config = dict(
    hidden_size=160,
    norm_place='pre',
    norm_eps=1e-05,
    decay_fraction=0.676,
    batch_tokens=32768,
    max_seq_len=1024,
    train_tokens=152600000,
    max_steps=4657,
)
Each number is 128 + 32 x the weight over its row's rms, rounded and kept within 0 to 255. Layers, rows and columns count from 0. Numbers have three digits each. The size before them is the row's rms in percent of the matrix's.

# down: layer 2 MLP down (transposed), 640x160, rms 0.0759, rows 517-559, columns 0-159
# up: layer 2 MLP up, 640x160, rms 0.0952, rows 518-559, columns 0-159
down517 103:111094118078139070099098082111136141147116148163093086129177122197215135168141144108119174128149176147158118116073148136128124116142149160122097095093129130102126144124181145112087065158068143085128167097115091066131110145114127167119117069132077164165169187101129165120108114141086058047145129138177149083100131141092124203150133120106098122098081105167111114092095151125113114172105091092127150128139142114087107130180095063136069065130091145111119119091163120176107131091130153
up518 109:076072023088088104157180125163131145116141107162148125112109120128142114148084188106141138178157171133109158117149118094161108122138088106116096096128113067141107124131156119104143144140105172117167184119145096073156139063154130108144194165168119109126185096138110095147150173101139156117147178107173086096152108090138092113132100115159157110129148125114103142158150160153173090103101116166195145071176114103086086184130127158059086104146092171116123177204087109135079166109113104
down518 106:161151146137163148091164084141142165084129101096098109116152136145099115161090132167108126072120075135142096153116114144111179110092142141133129114151142135154165084146151104159078147112186086103053097147136132163123118124112128134142096107081183150105121160111132063137056097130147154129125081109159155118112141144166182091098151099082132164114126063124137107085112031170142155156065120101082157099179138109202181119098135113179138170143118129130226102132166091136169108169188119
up519 096:161143158198100119126137120134081080085126097047123108094072112146070151062130169167098126176135121108167114172170161133114160179109180121135146083144129129122102087151136100193128124149085081161178138162129071055116149104072155061122140160145105092100119090097154154142184105174164088126130166147200107103148152132124164123132121100142165150132153111106129169087134152136089171159114144133121125145174084117112160121148112080150121095142156098147163078065069143105126123144191097
down519 105:136130186156162102122140056159127071123136056093109126131097100132077131127121113082134160155153080129173157101084122137109168111097154101168079066070164125155126094100082128137132146169113105136137151171142116141171093148094109068115195105103114140158171140176129095125174147133139135140093149176173107125200143100128150127066057097090101138129145078097061196168115092191141127142119143186183108144138112169214126137168151108127111154103138114128136119167120169091156133112120126
up520 104:183121136143139143129095091109119140140138159139178185172129104152090114169080136152149124112135140112082208134182200095164165111111135123132150100082102173108159097152148176138092124106171138103126205094131128136116131065168146061166140127098124118145157117090182164148110157128127134166168136142165190110125108168107098094112124121139160077117133118111119123144090034135149094111082121151157140076154127087157149139111200133048183107161107096179149111133052120111097076111098144
down520 102:160126135132193083134098060095086141070142125147124126078166129108142072137097125148134154167168129199115061110134184158126157206129103136120188088159145134100127150117212132117071061185141094132103126096093119114162156098142121133158153104173095157159138113108098087114098139179091121095173168113196176126094124148109113111154067141115118122144133125049116164128153105116078134093089140083107143113143096083153078080122185134170133114169106145131115093134160101153107081117142127
up521 066:151109132169087168152178139136127078101192175136148150106100121144152193086126089105139088191127174146115113172139082109103131135140080113097145178158140138137157067153115126162161097140106149144124108151113122247162150144153099171145123137090113211178092110132111167117130102049152111159112125091124095109139132123087088128113117126101132105077166198116130067104109115110132136092146140080153097175120170110139095163141143117144071095178107070143061139147086088139092105136165124
down521 079:102087106092130124125100109089110094181190165150119114127123120133135132126129169129145096151095086192131116111146107117156099155175121135170144142138129125190138064134161049101110148127144128094159200095151149116141186116179119149064137093187150195119100059127115132094130046083146117139135147112103101147126079125114133132143120138112066088094085150102204149183133116111075092137139110091172154108061142096115159126147118162098112061190077117108152135073110128162137078146100145
up522 096:121115087110096154132173121153074162155123138132089102143107169135158081160080132128142162154130109104170129098054106098075087158088074130148164131135177124096106203157103167129116164134092044118120185099107120134091123129119148133172095129172106071178098196186139113094122168197104103197141140163177149104147134139177144079130187134196109090147108155100110160098114118111095122084122099128072146124071116160129105115114122129155131100110162159090110077160095148097136179099136110
down522 096:135089194096188136115065161119197095114113104152173107138141113169080172119169111150140169116131140095140148127124088091188186100122156121089112104136110128169122054110162078114183106124119178079161146189126107093167098127157122115101159116100128139086184064087111114159126127104185128074067150105102103111101109151094079122120081153118181195088108155154172118165137131137156114153132152127186104086167170115105145125171122097110161111150079076139145165110156096157143111159107091
up523 107:094131154086154070154087136093131088127202127120177217138107128128143113139121164127168127101140132054106172148186127138102166117146114090119119135139132092166119134141122182126042091153132114106073104118158138103168157169159181117194156109080158107170173070100133118116137072171150157128134120173131138058120155186122120095121142132119169122100114129183124179112106172142145122048167110134100146108123156105123125122063140128028175117127126097141113147167144129106152091170118154
down523 111:128146177162118066129071162143141143147140146103171133077141133152162092157177076183110134129147157157166152136169130093152161101134123110145122123153186143076091134126097131131083134220144164095081134131120160075141117073180096145100117153069112154108136087157171140081086109211169152139112119145123144149070151116124159147122095116106139142124172098107110153129157139099129103150177142166059113134151121178105142147061070124131105129102178075133051136153115160080114083195143159
up524 089:117109090154116100107105138187157105122169109143099142124145099112093086146138122155098174220163095127161146128078085180123167158095109170118099168137080203173084159155092110133128144112141080105116120172098105184076094140125158125114123087140098178115103050056125147108130066138059120137168137168161098118092122073100108101128185144142147114158083152101085120117146105186099124116106150154101144125094093184124168139128104142184128114096193153151156194098112125140131095125174140
down524 095:130154151135158142106188172188122098084090172122150114106173145150117166083146121121134157021162118104134151163168160122142135117132173093147215171155114050095128164117152106175115139112141118153138079162146127133105147090139169131138129162115108134174082124177175059103110178112159116182158111110110138121181114123130103095132057067084164089126184104153150108155092131116156129131117106165096140131097136121138152165058129169112136169202130126073137136168129137128139151186179121
up525 101:151109128143122140101191153112097132152091108110130101149153137178056146121100159102155090048104072136101145115122120137145126140160156098101062159147174112119043129175082170119132168160133141054125162167092142097153190132118122150084112145167152153108050119131134100171130201155138059133101131143165112063145130155143095094126150118113117093135114122140180115155162128085146120122102128052127141184131121181102094097105139158115062089132100071134078170165164120144085131140153099
down525 103:098160127144175159130075095128093129182106107129107132179097156089143139134088119060123173150143149086207086093130130149153123157098106137108172126116109131199200125135175133088070107144139132170183087113092125126113105098108144154122131141084148119071151157111118151100078073106153158146077188136083159120138082143126128146149123136158162127131201125146067175157081126100178128108106181149110197164120124136062122153140100092120163135135078166077139148171140149171130182074106143
up526 100:113114039116119090141136144138113050097172080131133124102125152083134140121098095116085168181110161139148096176129087166167208119158164142056131126106143101157108042129093179127158139134120119119158131120142126153172115053153128104122070150154190079095131143164161167138129087129107124154161130106105134127079170079116103156115073163110118142088147096140134178107107151086100204096102122190143169145120117130127037090139129115128126052120144097124130150135131162078124148138125107
down526 108:141103090120129122134112112172072107125186098121140138085113185142099114160105139146146184163121133141192147114153078129135129102099102078068101191125106085121167122127086209175127100128136176119082146135124090136156084081107055095108155146106116142120100149150177177143111114127162115142094135137149151090149070103114154066105073092117134119128141092154108181103155170119144166101082126147155149118111088230114091102068132171094107055085125191109110092098169113092117135107131138
up527 098:121116110119116105107128148173159119085110131092156177132176131102190049163117110101212192063098095157126156127168140126098148151110147131104108109055143188108113156118083143167143097093144128036148135144111146162040119086184095137120150134145118138128058138103164093106135200093140098147103117116127113127161127101158094103120195091123096124100137145136145102141102123151106156106185155088103138099090136148130111130105058141143095120190114126132143176086121127146129068182132182
down527 102:073110072108101146172125152090117157131166163069131153172118105153151122113158129075152170108119121164150149173142160134154111157144138126146146167148109164162101184110154130170164056107123069077079112148147104079083130164150077116165133078123117111132060112116168105168173115154121106106108136113080160103160149174137103171042143129163113159171077056082077124132157158082131160184148137093083073089117117103166131122091074121123118105147116128146193166134083147139152160155150144
up528 080:108100079146072152117125167042128131107108087089172161111108130170194116079177171127126134120137188149122107062141173139096191091181116110144156162129144091176086120091163140086130109175094119098145089140106135072116144146129107086137176129117086138155074089140084112145134125114141074121103153191091183107155121143117138156161131141083098142124090135129096087132080170141152125103190191078132108062132160107140179163108160131079146102110136097158165163114108135163187125153128086
down528 089:198145148109155162160088152106112118119189146117100114117124102177198060163193181173098154156098130079132139140088117142165115107111131092094211123115098137093150141203130144141171149123112142152220089126139088126129160184130183128107107187160130080116097170123178084119148141151117105114141147139152136150147115135100121172117167106121104156149133164088138101141144138170174164103164062092146060091103117149145131174108102156087140173139075131188150105103090151178139135135096137
up529 087:098134128096118049130080139118154150163152141153140126161124144094146066112106100046136124078115094128153110073083093144108101203159096082118121149157116158148113139120129143057102070119118085114168198161157148122102143084139116132109093162111107180151107102106177132151128155093097108142103100157099141100183148100172126077094081121090114099138126107073119144210119125170110148141106136066109092105158137114154148141074087113165082080074133148084187107180125098137128088149085172
down529 098:130138114190116152094097132139107115099170120116137120081134153150148166100106131188124168061104125130138158164184138070128101074117177181110111110064163127139142136116094053123164113107096121132086065058086148078147079177115140120105176069145119138097133163099107152078108100105134087187133137091176140110119093125095113187219167137142104166145142129166134141075144136055144140111129160153092130115093109152089117079168145157136132148124091099143077168092126101159117104139182093
up530 120:186135137159170123151126188142123125095113150096152131128207111151130123071156165115092097111071151120148114155118134052144147136103130186161140158085145098178168080129109172117093179121087118162095116117141095145087143118169125143182143151121146174151183099109171111118068090098090118082097147029146152167159099121165083101127083113107155084129131171176136105099046133145179128122115121136133092162109094098184137187110105087178130078166141140116093142151092146081150130105132111
down530 123:178112167116156184145106165151111100095151085128159146092171086137133147094162153106107112102090126097132129117137108090161156184171134117129113103127124086187141013125135142143065235071116127095149124128124073123115103159181108116130143123137117131137193102140164129157129099129110085108097135044120127128107145096110114103137108098127106100138065172136153118133123088157135108190176142142135122133082085063095147151134128126140198126165132136166069111187065170127147188142114132
up531 094:160126147151154071086105103108136131129128148103182143127146065103132107134110121071157132107125105057216152121166171136190109088173145147107125178153114090120120160114136172129192127081133151124142110097196129087075100113164156066096125147168112073114153139171123139105158111157176107112155076125078139139156130131073125158080087120163098171163093070086161101127140138145170150172074115184185115163158137095096058067134136116155116140146159127156126145140116081156115144100111078
down531 092:039147177137054099168128155134110090125140082136131135135128080066133116146141160105179184147086074162106093157063145171112107152077155147153085157139111086151129125142184085113132184142096147120140141081143143186150105141155123175125095085093124171105069146143083094136158182118183135162147146094094117094120120131159132084129121200146137189114131117129154134175085173123051084145140130114101179157136099112138111128125094091156078141096126198130148093070115132112134147131130168
up532 109:150078169133144174151105133107139137113093186102149071096119141166131169080165129116163187090081109128094117127083074110060105160142121090135099109103129095118095149085179128108114153091054123125169119137113124123110167162076151135162119155141148122157133116123086212099190151050141117106143102118100155154158129166134150083096134120163079144083096115144196142086090110195096143095132083156142177114103184170108142142121088117116132102157147211128083178103135101112093099147089117
down532 118:156155132120184121110161106157148169086137118135059129120111150167132164117085136120114167147142132126155158158122099123120146201128115049145193135130164085124107086151114174184082110124145101152125159139134108200180135162095154134088087106150154175113109126096160111112100156208104096108121162130101134174168180142085138120191119107167100137087140126116122108141108123141192074173182107128059136076087178185080145096148085124120137145131140149149123093139092129140172133079054188
up533 081:101161102084122171181135131105104193143125093097109135104176147127093123122136151118103095128118128135122151129106149110114175101160098110102168154128139132085117140108154143153122068116150149153119148098065140150141106137135098159188173104135131122094121134122107106179114059141172155123196149132171104150097110093088109115214050073148101125172144130104164075055082129106100126084117136158130131097127127108117167072151211130028130119164066142140117135077129096150207119108184113
down533 090:105087106123091068080107128115139125090089160193093099131131156176157138137111094198105109130131149091117070101146172119118124125067126107168078055148100071129104136102141134128154221103134092084123094074143119158134119119140094084143101134099116115151134129121096135112118107136120128105128125095142160076098115154085085152055170167108111120091100172143102120175143104148151107137131112070135135163137158142154087127075017094168147113071153155100124123126133103078074050123088121
up534 078:063108126133099156137171130094149150144119134121068166095119179148105192120131101189120098054065154098132106109151136158159132101181148155076102126109173130036089071132066102141113126097116080172135114133137092078142105142117125100105131150082130131106098174212108142133125089236148161109116137150122155062171117107138185130176123127140134130127160104109114145156113170162152142114209146132164133142148130133081093098116074108148126143151155096115149136138131114123139060147180145
down534 087:127158106127113101100129129093115108167087158141152063138105139130136120049123148107104226093149068056073129085107117162199124118138108119146150098124183128139150081100139172184083170097139174129129184161112136134109137129134102147107110122116146158132158107092108122093123165123154128120161133154101150160155123146120183170081041093106090136149194148111091114121172123049153080130156131152093089135157082134113161129130146162184144094124116211132176122119120161184168138089096131
up535 095:109154098149097138095060093160169094119117109119139129146152102125129112152091129106153151212183069071138128158090118119137160161160160123113168131165139133186133104108147112098152103144106100091102121101115182104160115129165152131191086137151086154105135069121125071138135109148110103116201196115112110175118090108179077090186126135167100070148092188106142159137176155180149078094072139129200160072154123095127090095174148151126107097116132110142128193098141139096144111094116082
down535 100:182138112156139098140184176131126111108134210094149129113077162092104189145148110117097138104173106095114115132148109139156124147119133137104138126119092138089149164100108084070138120169142203125120129135124111088141157115136120217096149117088152097199110114112170149119145166134198142098119071182115182068146118195061156124075137120119136116142178039103088087107095121087125159123109106189101076139122115134158137140089103136175119151091137143117138143154096097071111091193152126
up536 098:055136185136100121102120137173171161051117166082160155089166167077119106136118188115133110117171146126123142123110142106152156127111077084121096161134154109138116148117169173046116095064104183122161115086195162188178162082162100192196138118124177170095120149136109104128185119067171157126122112170076143141162091091105121117161161164140125133103118101173123124187140118076120100157129134141123097165074149099106123121102144126109131139122170096141068144149142085168097123101143128
down536 106:069176183126136130119110082105158152073161091116191156119164159086111104182051154144152134111125162133156107147095128123161121139144091135055088139151148169180090100147110186064174138116139146113165114098214158172140147150128119179118107103082152122110161146152111161117141131107154136093112150147113158142140118107143136161125096118073100119098056117185126124210091186177122119155131147111122081124149186126080138085097127080160145097149155139152131165106166125201128164080156146
up537 088:179106125088181133219096087129178151164101155107180142121155127168144116125145136141141147126152134060097170093080153193075158090122142160124036120133133101177151136116099179159127113105160109200117090155114157088130127133107122075103147109124158138103173110071100154124108146144123180093162179171084103136079165101167143154119118113130136100144123110139134131158162074142099090175178110129146114146090193150090174151155167124092138168113167147178069130060089117116123127155140118
down537 101:182134151048100141199017109101154154170110148061188129117093123160085109131099124126142105111128134108111132115109147155121123063161124138140127124125141048185174108111110181156092146141125144187157065179128097073092133129114140109121167122117156143098171103116159161092104082134155144132167180188119137161080130091128163133150099110159100100092106104109110157168189109117105086116153063103111110118111158124109143059148171116093112148147121131174158142135113084129170119121153073
up538 072:076119138129137179078113130148139128147118182102139161101165175118157120116089139081184147103091125133123089213101160173157074085121097160058130100136112147130127153137104129153119108140108083154147121105178106122080094090110143122201081086110205156129147165168129139087140137172169091083162051141117145131190093112131136138125132103118093122086174148057097096145097084136115131105129193139117096109141161092048069081104111145107089135106121085108090122074134131101143094136149150
down538 077:078181133062081146140128168125106140180108162155146115129142106124090194120082060164148170115157101167129147113146170124162128077127183088138096134131114110126138161093151098109168174159123146124117127050062157197133168108152076094100133161132146155132132034071153120112092084160105057078102129134144111173115130115118096133073143162167102144141120073120147130128158103079102157123141111148192118131149135120116166083092108074132130144180184132103070155109131128087111099112168157
up539 066:168166091153109120156136167120107061111134143149108153112237132147147134139122102190141134135137125099100099088165157135101164136111146110190135108168110106154157106147120196117129078141103145176104142135138144139076123154094118135062110128121117142121120117133102182159109098112139024140134098092142102152099143094147119112133090106147148079107210145075145101151085166155102087074141077129141132121211117094089132121109129088058113139161209098143171105196126164121130125160129078
down539 080:160082168128083137156096181096126110121104050101166177120130065094116104076168146129095092094122096153107135130077094132181114168127085138141142129147176167154133133094136142135146161211115076138120153105210129159053151126060085123095122132128152100139129150142088118125100106055133114091137102123148105153211134151166120136147084121113143124109127124159137119162110144126072181127117099127077125118142092132109121127085122165078083113155049078156162201146130084102115156119165097
up540 097:114091127142142163139147085150121139073146130142076120110176208144152147142116181097114147179153117110110103188104102073177153130137132139105121150144153163096183165102116197116085059144154134126139101133119083140130101125147148170150159108156178150140138108162084142149092103107127144127173104107123081126089103202134100141120125081132245143113065198108063104124169081086099114147103121147100138141088182147140092143061106125104117170109102181065094129097132144112122111120093144
down540 100:118149135095150176137122135137155101157129103116142118138074070132107158103150137142107129096081102124155200135149146129069103123150158147166111134150107090154037127140177141146158135110116147160103125097089135093066093180200159086115131093097137112070137133111154101159135137105073089185117107131118135131142116072086062088127065131125083141157197060147158092149121121185131064090101125086096105107087118125156154131049118142127173127127191104192172142174166119128109137094144106
up541 127:124108119111077178175144109169163127082142080030145129097138143136117156138128069124162126117116166098176106183149158100064165112196145103144139140177215163165090153091140162136123132146155156190188072155163139185125141057124127194114144158156160066166133148146096156136141178178124127102166142088148091107141146133129107123127080060105105133142145123118150110107152087148139081119187128121106149105133104105105104131144088154102063125106095140078113124141177136097155095123108148
down541 095:126141179111157077063133137098125127197116226199143104120158127137143125153133159084118112126161123128061118080146096175151108143084121115113119116093072112123158099181138088082108118096099121083096149112087163083171144187096133086190082090125075218153121113103191141150109138119127149153105137156150139155101127095127121144157171145151141115130080123157142175141119056153112129154034130150126133172170141147119153132127167082140135108115132132192134126176107103191118118106142120
up542 111:139177101084164104154157195102148129085133113130138108181165137132145108197136148096122067081128124129122120149168117111092173121078131081148062132104200103138109167149107163112141116111151083081134191163154142125160146140186107103105105163157152122128084155083141113138138112182110111170156117139146129156075122174085090085145139112093132144102101116123115147133139160088107106078146203058119192150166133130109119112130113097135047124154163126148080195192127162172172124144166186
down542 120:117102110126170156128179180075096120152103150144138158097121161127174135130117154088147114124071122091164098109186101176151062122069211089166049130090167114135134154131121139106170107095154098117093084119168100106148091120127161161175141152120120166134116172113195098126177192139160090131135162188157160118171094158089076137151121129093145161132093118174152133121155142159136071101164143115082195161117128080151176065117129131146119174144137141170082177117112100107130159084126160
up543 109:118149048119135113047121143113106049152123106101182084185136090140093111125126138132142175152034151100132109175169143106103056137151129123187159121122153155145134165099093121134152051165139061139125109141189125068120108136103183165149135120177087137098151124145122157129150171145102186138100105154119060124078144132092116142146087123138146103155096171115075160118125161076103125132109127165154151137123171147102145079055144102139123130130125146101166075128168096140123132191115089
down543 104:139099103076126121122142100122094076103078157116215140145114161169068135171129164145126120092114109083128153156114175121145078149123103109154107121102158138157093109096089100134130111060123119176131103143187099069129126182100164125117127130163104191141137146161142099122204185154064133127086136131139038115089134131139094095189092161141160098095082174040114121147125154127082090110086128136150120152110124164119159170081118116149137174065137128135146124111071141141101130158087067
up544 061:083075146167083169154167112096137130109137103107127160120136133092138069136150179209121194122102129084222098181106111073103101125168123139112101156113190094127166151067143106116112142154135136083161122142125128144057090074127135092117173157137152103180085177143151138096137090124138132153137140205115121148158075140135147080042176099146100118155116113076081119098117145157137091109146152074169109103138146146127165192148163134120157107152155095078143150155114132139151127099182133
down544 077:095089120104162111142167127051141070115127134043141098167162149169114165131133161139097143115102143126139101165071130146082105128134069139076136160126155114100096159125189051174111098123141095144134165171108109097104139064093082118111139090151158091139127123090099128154149123104082151085135131128094075080075135116148095138112108106179114120065088090134127118138137081134086129109111096168141089139078050069109148143155065090120103094174132172142113132110122090069134185122183106
up545 086:163151167099202055126133191080159129105180169139116122112161104110112112108129138167172097082169194088190116113123073108114069151122188156144123129116161090138170106157104140117127125164139130105075087068163136111089124117091119160159143171133130127122245081125105157124143168077106130100166110084139117112094157104145115140097125146146084143090201098180123205133137131125120156143122145110172099120121139063095147126104183115139134173140158134161154106170152121078138104119104113
down545 092:138178168092174076097135186099164132082184176132117122136177124081160138085158118155160089123201189047175115078132048139123123130121166128106118156114151072133170136166129146112113127124087102099079092101126135082111119094061135137165136167125159095158185067141141155141125140086087140109164101096168148128117139117127133129104107128132077129107153130186116191129142064133088145123137141107151085104106188084091125137114168105108113182180113116152101134208132109097132145158146107
up546 107:093104156171086107084108170135165094138146214165113106123158093165127165105144127117104125152165160130150084171088100066169117101126128071108125126121178098113156084133132077099143108080110145087121161120163187118149137090133112169135173131057139177092157084138075175133118141100115145101124188130104156122139137173115125119122111089160141160125108092150166075094124153129125192170106157083157110127135141033057077165103136108129173135139087065047124140140099128140170127148149153
down546 088:153145142076113097159162122089113125126120091073133129104112146076086105125118142091147143117106111183092165133129142177104127190187102163134085165100087159128061144081106131112106149142130125147161129100062075145101095092155149073128098105150065113166144177098158102172097104100082109145187107129126134110116129108074144177135122091081118168096159175150118164152126089070203136111158109123112120116126115231211126093130113127160111079112144123168148144145132122099189140072128083
up547 093:168154192098139112122087111114142073122134067092118159106124150124095155141147100129193134155099125056187101133146188149127088097138146171176154114181143131116152172099160181182157089127143089148174096148134129159141085143145162142164105082144109118154088144101105153098106135089093110169104099135132097147191108154161142148091109144101105200102088092104072120148154094067108093157110170143101136117174134167098134074118152188108129112076150156125141147083143204162195095175151134
down547 101:145162161125135108149063118174107141138114110071088130195172086127116063163111072141095134178142155078079125136147130166139111147162145158080130076160084169062150116154188153122199062138092147148144130097130115158131123159139114117166140112108127145080071123117085111134148169156102146140121141140206106126143098115095193164105131157151101174137126075151096149174135133132110092181106112109067138084187085152115157140087114126161151139088198179131123116098094131097116128148133202
up548 069:101154147088114105117127055094112092174140173152151118095112131109048131139082066107093127108202121092088093098165139090128138152114207129148139111147142115124157110163119167121138137110160090196138131143136095123143141123121129135178087135148115177158150137122066148085104112161112134165096062177096138145094129127153078129088109095092145109106139113103132173080080153150136130138132166173177072115117156128140156078148191139229088136066148136157138103113135149125145228107135107
down548 088:145024118078122111098138132134152097123121120114109136071170062152190116094150107109130132179096162153139122139122138141124126129137085134044150114087082120106093138121081106149124070078082124152171163068117119118119120126076155132138142099109119093151096138111185123118133195103130091080137121129184157147137108137132139179083146076130161099095098075088100091101181087160117108094069113086066129117072133171160081085137119056084103106118093133138134156182131127155135092140149177
up549 126:142131120104101136128126153129124127079164087114115180093127103100144098069110159143139127148139082129128104170168097170059164155112122178126159168154185126134109113184124175073165090152073119115126076180196099156200060099092158171142147140129115145130101094102102136084089107034163108077101185145103077111135133186093131130119157156107084122147125133074077159116176174160145062092161146128083117140085087113077150112109131109137147127098135143115160129139152138118122143081174154
down549 118:140149065137085176152132160115135167099174050093115112091135086081162111085157146163134073117123131170120116162115152167138106159110124138130104118171166147105109118147150192113128090163095159104162116135170157129152073140111131103163132228088130077137093105109141101068082137056164125103068195127155160116102138187036139115100125132178164119131131144063067112125152168108121129080120159133103152094173134128067129149098134115122138130093083139132138120151172091079116154147150148
up550 075:127155138087132113092121160144123171136074147121123174100105158115171144089121131151125109104141165122097151162069166130128087121168128090094108145161136160174171147142104081113118089130194018073091097128139148098124156080116162128162190138071161097142175086165034157161138132042153143138170130087114156138158175134136081083128090114145105117172137186179146134117173114102097111153121124077129118134133149068121158138087120112090115059094131094118167130174106146114118145117168143
down550 076:164144134135101110110109076138103119162110129103187177119099159133166118084132146143057093125117125065101167127129151158136105127081072133132141082136104124190192109153101123154154148053136153132120067111154143118126230154134108156120122131132134139151127088082113167183104120098105170102139118135108101146125089092137171149117165154103116118114154168194147167120145052092140181170118142124137145158162092052128109149122120178170062075145177050166145118067127148154086137113141118
up551 103:155165158138100150181110113122123165115077126095211126113092092091161121097109123097136083098082167155179097178177143111091053165128121192089146089141204112148177153076140161110145135114140097100172085180149160084105148116137076125089119163156135119142221167137112072145161095122130143088130127101112118135121141094127180119087070139114117091116156118177095137137107101119080203138189138141133096134103105129086175133151096088120093169118144091164120099131169137126167094135158139
down551 100:162150146106123077206125080112118160090102128098171088154086085111113162107118076082135113110115171141169106153119166139105100123076174128141127037172146129108202191097140165178105159121164110106129120150140118116085119128124130147085159179106080130103211173113117109109112098105097154124162165149097056111113113079110203159125076149132123100095116091140087063147142085135146138081156162143121111141094075125106142135178121068135133165134143115109112070115107162101166104153149166
up552 073:138138156125112174151131115129145133122113076103073132151151134105125115133106125141179160062109151109157103150109055118151213167135163101132085186098151137076123174115102109158207075167161105051082096207149191106112097146160085096138146134100092118115064123102128105133169125121135138157116144144062100115138114163122140115157095077136155134148164171192091178118119103151137095091163140117105132097127085089174177082108087086068089105123172114131107109155089123162127100121096104
down552 087:104113127087134109124100198117159183154134135171101120149128087117083128106160171121145117159191100073081117146102186088072094154080087152136193124136142156120188178160139103117127075126117195151168168174112121110108148137068160162155119082120140072090116144154038128126194108108088188096081096196130147186137163147133129122124148136093163170145097137093136158106176141159186152134128129135157145194118123119137136095157139097127121147129071099153156174159136151105146136110098165
up553 152:142146170159151117114152151099086119087143148123089174125149081172083149105140106099182085138144127102224116116114095093108141177127106120168089156147108129162113169128150055127136114129108106088135163117108100195099179116142142137135068091065172145077139127130118170113130146081173144172171143132112140104157116133066132144062133100095118113116135161145132053132141137142121151110198144073137129055132201160105098126067178106142095137124142202095152077146148143149091180104124149
down553 084:118131104106106150161077064146161152149113090142166115151136184062150064151100109159064135118127120146039138156136133123133100132137176088085143107132169123083157101145096178128134131145107133105111101145113128077123088125114124146114194140213071089164139124159132104092112123172100068091112133147138133165063147112125138091190104132129133121134088099117091178106130132100150119131067120161093123188062052118121136122117061177084127141154100059132091164078122120137157079131144100
up554 169:145122076155167144129177047060105119130073120130116102081108094144082138077119128154120082090096126131170097112154163124144146116157136166100077091133084110110122092133105120177130171132094110134132203115116133105138110166089140094085078125135146107112119180147174095092129184149081095125123107178127178075115142107137180136120091182103185159086066081111125136150108155182118189087160115060157169109146194107094147128144130099172151101131142127135122097144124179081137198134158110
down554 143:131111182102068115095115176167123110095164138112134166170119153107145094203154175102087160147143149131082127120093067140134110171127135040172153163140157136144130156105088146062117084124161120106119038139122111162104133087124140185159149114152106157119121104127078141131129111079148165150172160104100087162154117150140076136121183083158062102160143174151082139122137055083131062147119152169087075168100083120114100133102135167110130156095129145111125142088163084135132072086115143
up555 092:116126146110126130126080137162113202112104136076106108150193142117069128121150158116158096170104108110132170147156096078122108155140130161150169149116111129110219165110140105145182140137140119081187057116139085121138130098123137135144131168204132125128186181157106111149115124101115151119124151098178123088098158100193096094125133108175140142166196143147167170144168173113148084077172090155171102135136172137074192197109140107120089124195120092098129126153161052150126116105104105
down555 099:130109137129150125105143142130047191048086098150109118170199152065138117159119156087142127160120125089140117128135150113134079157185083192151131121107157078114172082154130170144165162112152131116174068085124134110118139093147151101097150154202102090166107141144153112125100143145112130117107092158186063176062112105118125100098149042132119063112169160098120159125104128147123092097170132134137122130078151128113187179123080121114088134146123106091128134168116111178122133132059075
up556 086:093139127159136170125111143162120081102170170127146110136130077111122136090114100110158093134144141078147117132145129153172132108167108110119151166180105148144133187123139145112096134080092115147174108131201149166135099113098107100122146101102174166100185175155070155087119149129099100169149100143088110106169138155126151063035105167144166146117082139156179096132114111113150152133149084145092132183170127164069051076079156114122012107147161130158074143116127153126088178117096103
down556 090:127125170135095096187152166143203105084103071205136151084123083138141135157116144086168116120130130171155131150109139185209118152164148136119150147130061116139095136108139144145117191063111133200149104126139152170118168127142090120116117161085146176125093129067145153090160127161110104183086124105113119122114126174143094185076119153136152120104102070164177144132099101169153139149100083124129111212139138156183132118090174118059113117116138187104137166104088126141091142133160175
up557 086:143143141150095166100122181081173145106109156146120078113140123119140149082171114121087163110163150116101076114126173110113130156110103112115157100153165116162160092149107179094148116130159143152117071125172109163105100059114088086147105164099101157170157126141145087075151133114058087124083163054180046131154088132177073173131129104116076100135081116146118100145092160103141140155110124128125140124093145115108103135158167086192085140166059121154148190115132155108121149068210172
down557 097:086111190130052142099075139109162095094105091154138168105111147157120107100135107164080161090106079152143092147133122062088140138174052085125197087132093093070130116152124126086147125110185136070095116091121072160141114158110094139125136158092117136108117130083056143097128123166093125098143105115118132136093103098149175156152166136067118175113141112093138153167150114116118096125143094161072146138143104099115159126192093110109099114165240116116142111190145164121152079129164110
up558 105:155073114169129124108176162139193140040123147095092123090136120132171091092168136105091150124174091123122159103134107046123151103191145137099119107135133172208106091148152138113116124149118120148104070137193114138097148131102156097120108117155116156167149069181167110118100092115106144139093107130121158182162133126161152142082151133070125080134071078110102152132111195183122164169126149132107082167155145097152126119188199115095132088111115152161117107071154194065121135133146116
down558 112:106118102146135103073161086159145148072072046121117092135128100149145130078163182128133131144142145050122113101102135095139165086165059132100072123154147118125084125141128132092117105095077220106147065138117177123141157133105119086150122137161146144088089060109193103121113097145121122140089153139115109179141133176153141164106154131085121112121086116091093177102086128162112144213158161112133090117193107133123158116160157162132080121101128139162116164108144157102144188083187166
up559 100:139111155094155182151145176119064182122136130113110088097124128113165147124149166148171058126129110134099084064144125085102127116139090160119158175165143108128104161165088152069170109164154069167153134205177167165172129161100113166164130153112104114219102124133082114099092121120107094148121134180153131125128120101104183099098142107181097170057092125125169100162163129164131084087111111158058078152113096122122106143108077092095140184132137157143122122134191141143152147179156131
down559 110:171128141110073073139109088141116126133150096138081101124116148129128073128108147133149096146145127146110110058114143101141125131157183179159105147098086140129167165111121155057169085101108112201157136137151091124133141150123090174106110105097108115182102106100169109068048121167121158110090178139148166058036104127123103121142136106136129175128105060100150100094126168098117106101114137157129133151137101174150056121064114063148117121063109133109124145110128106158162120113030086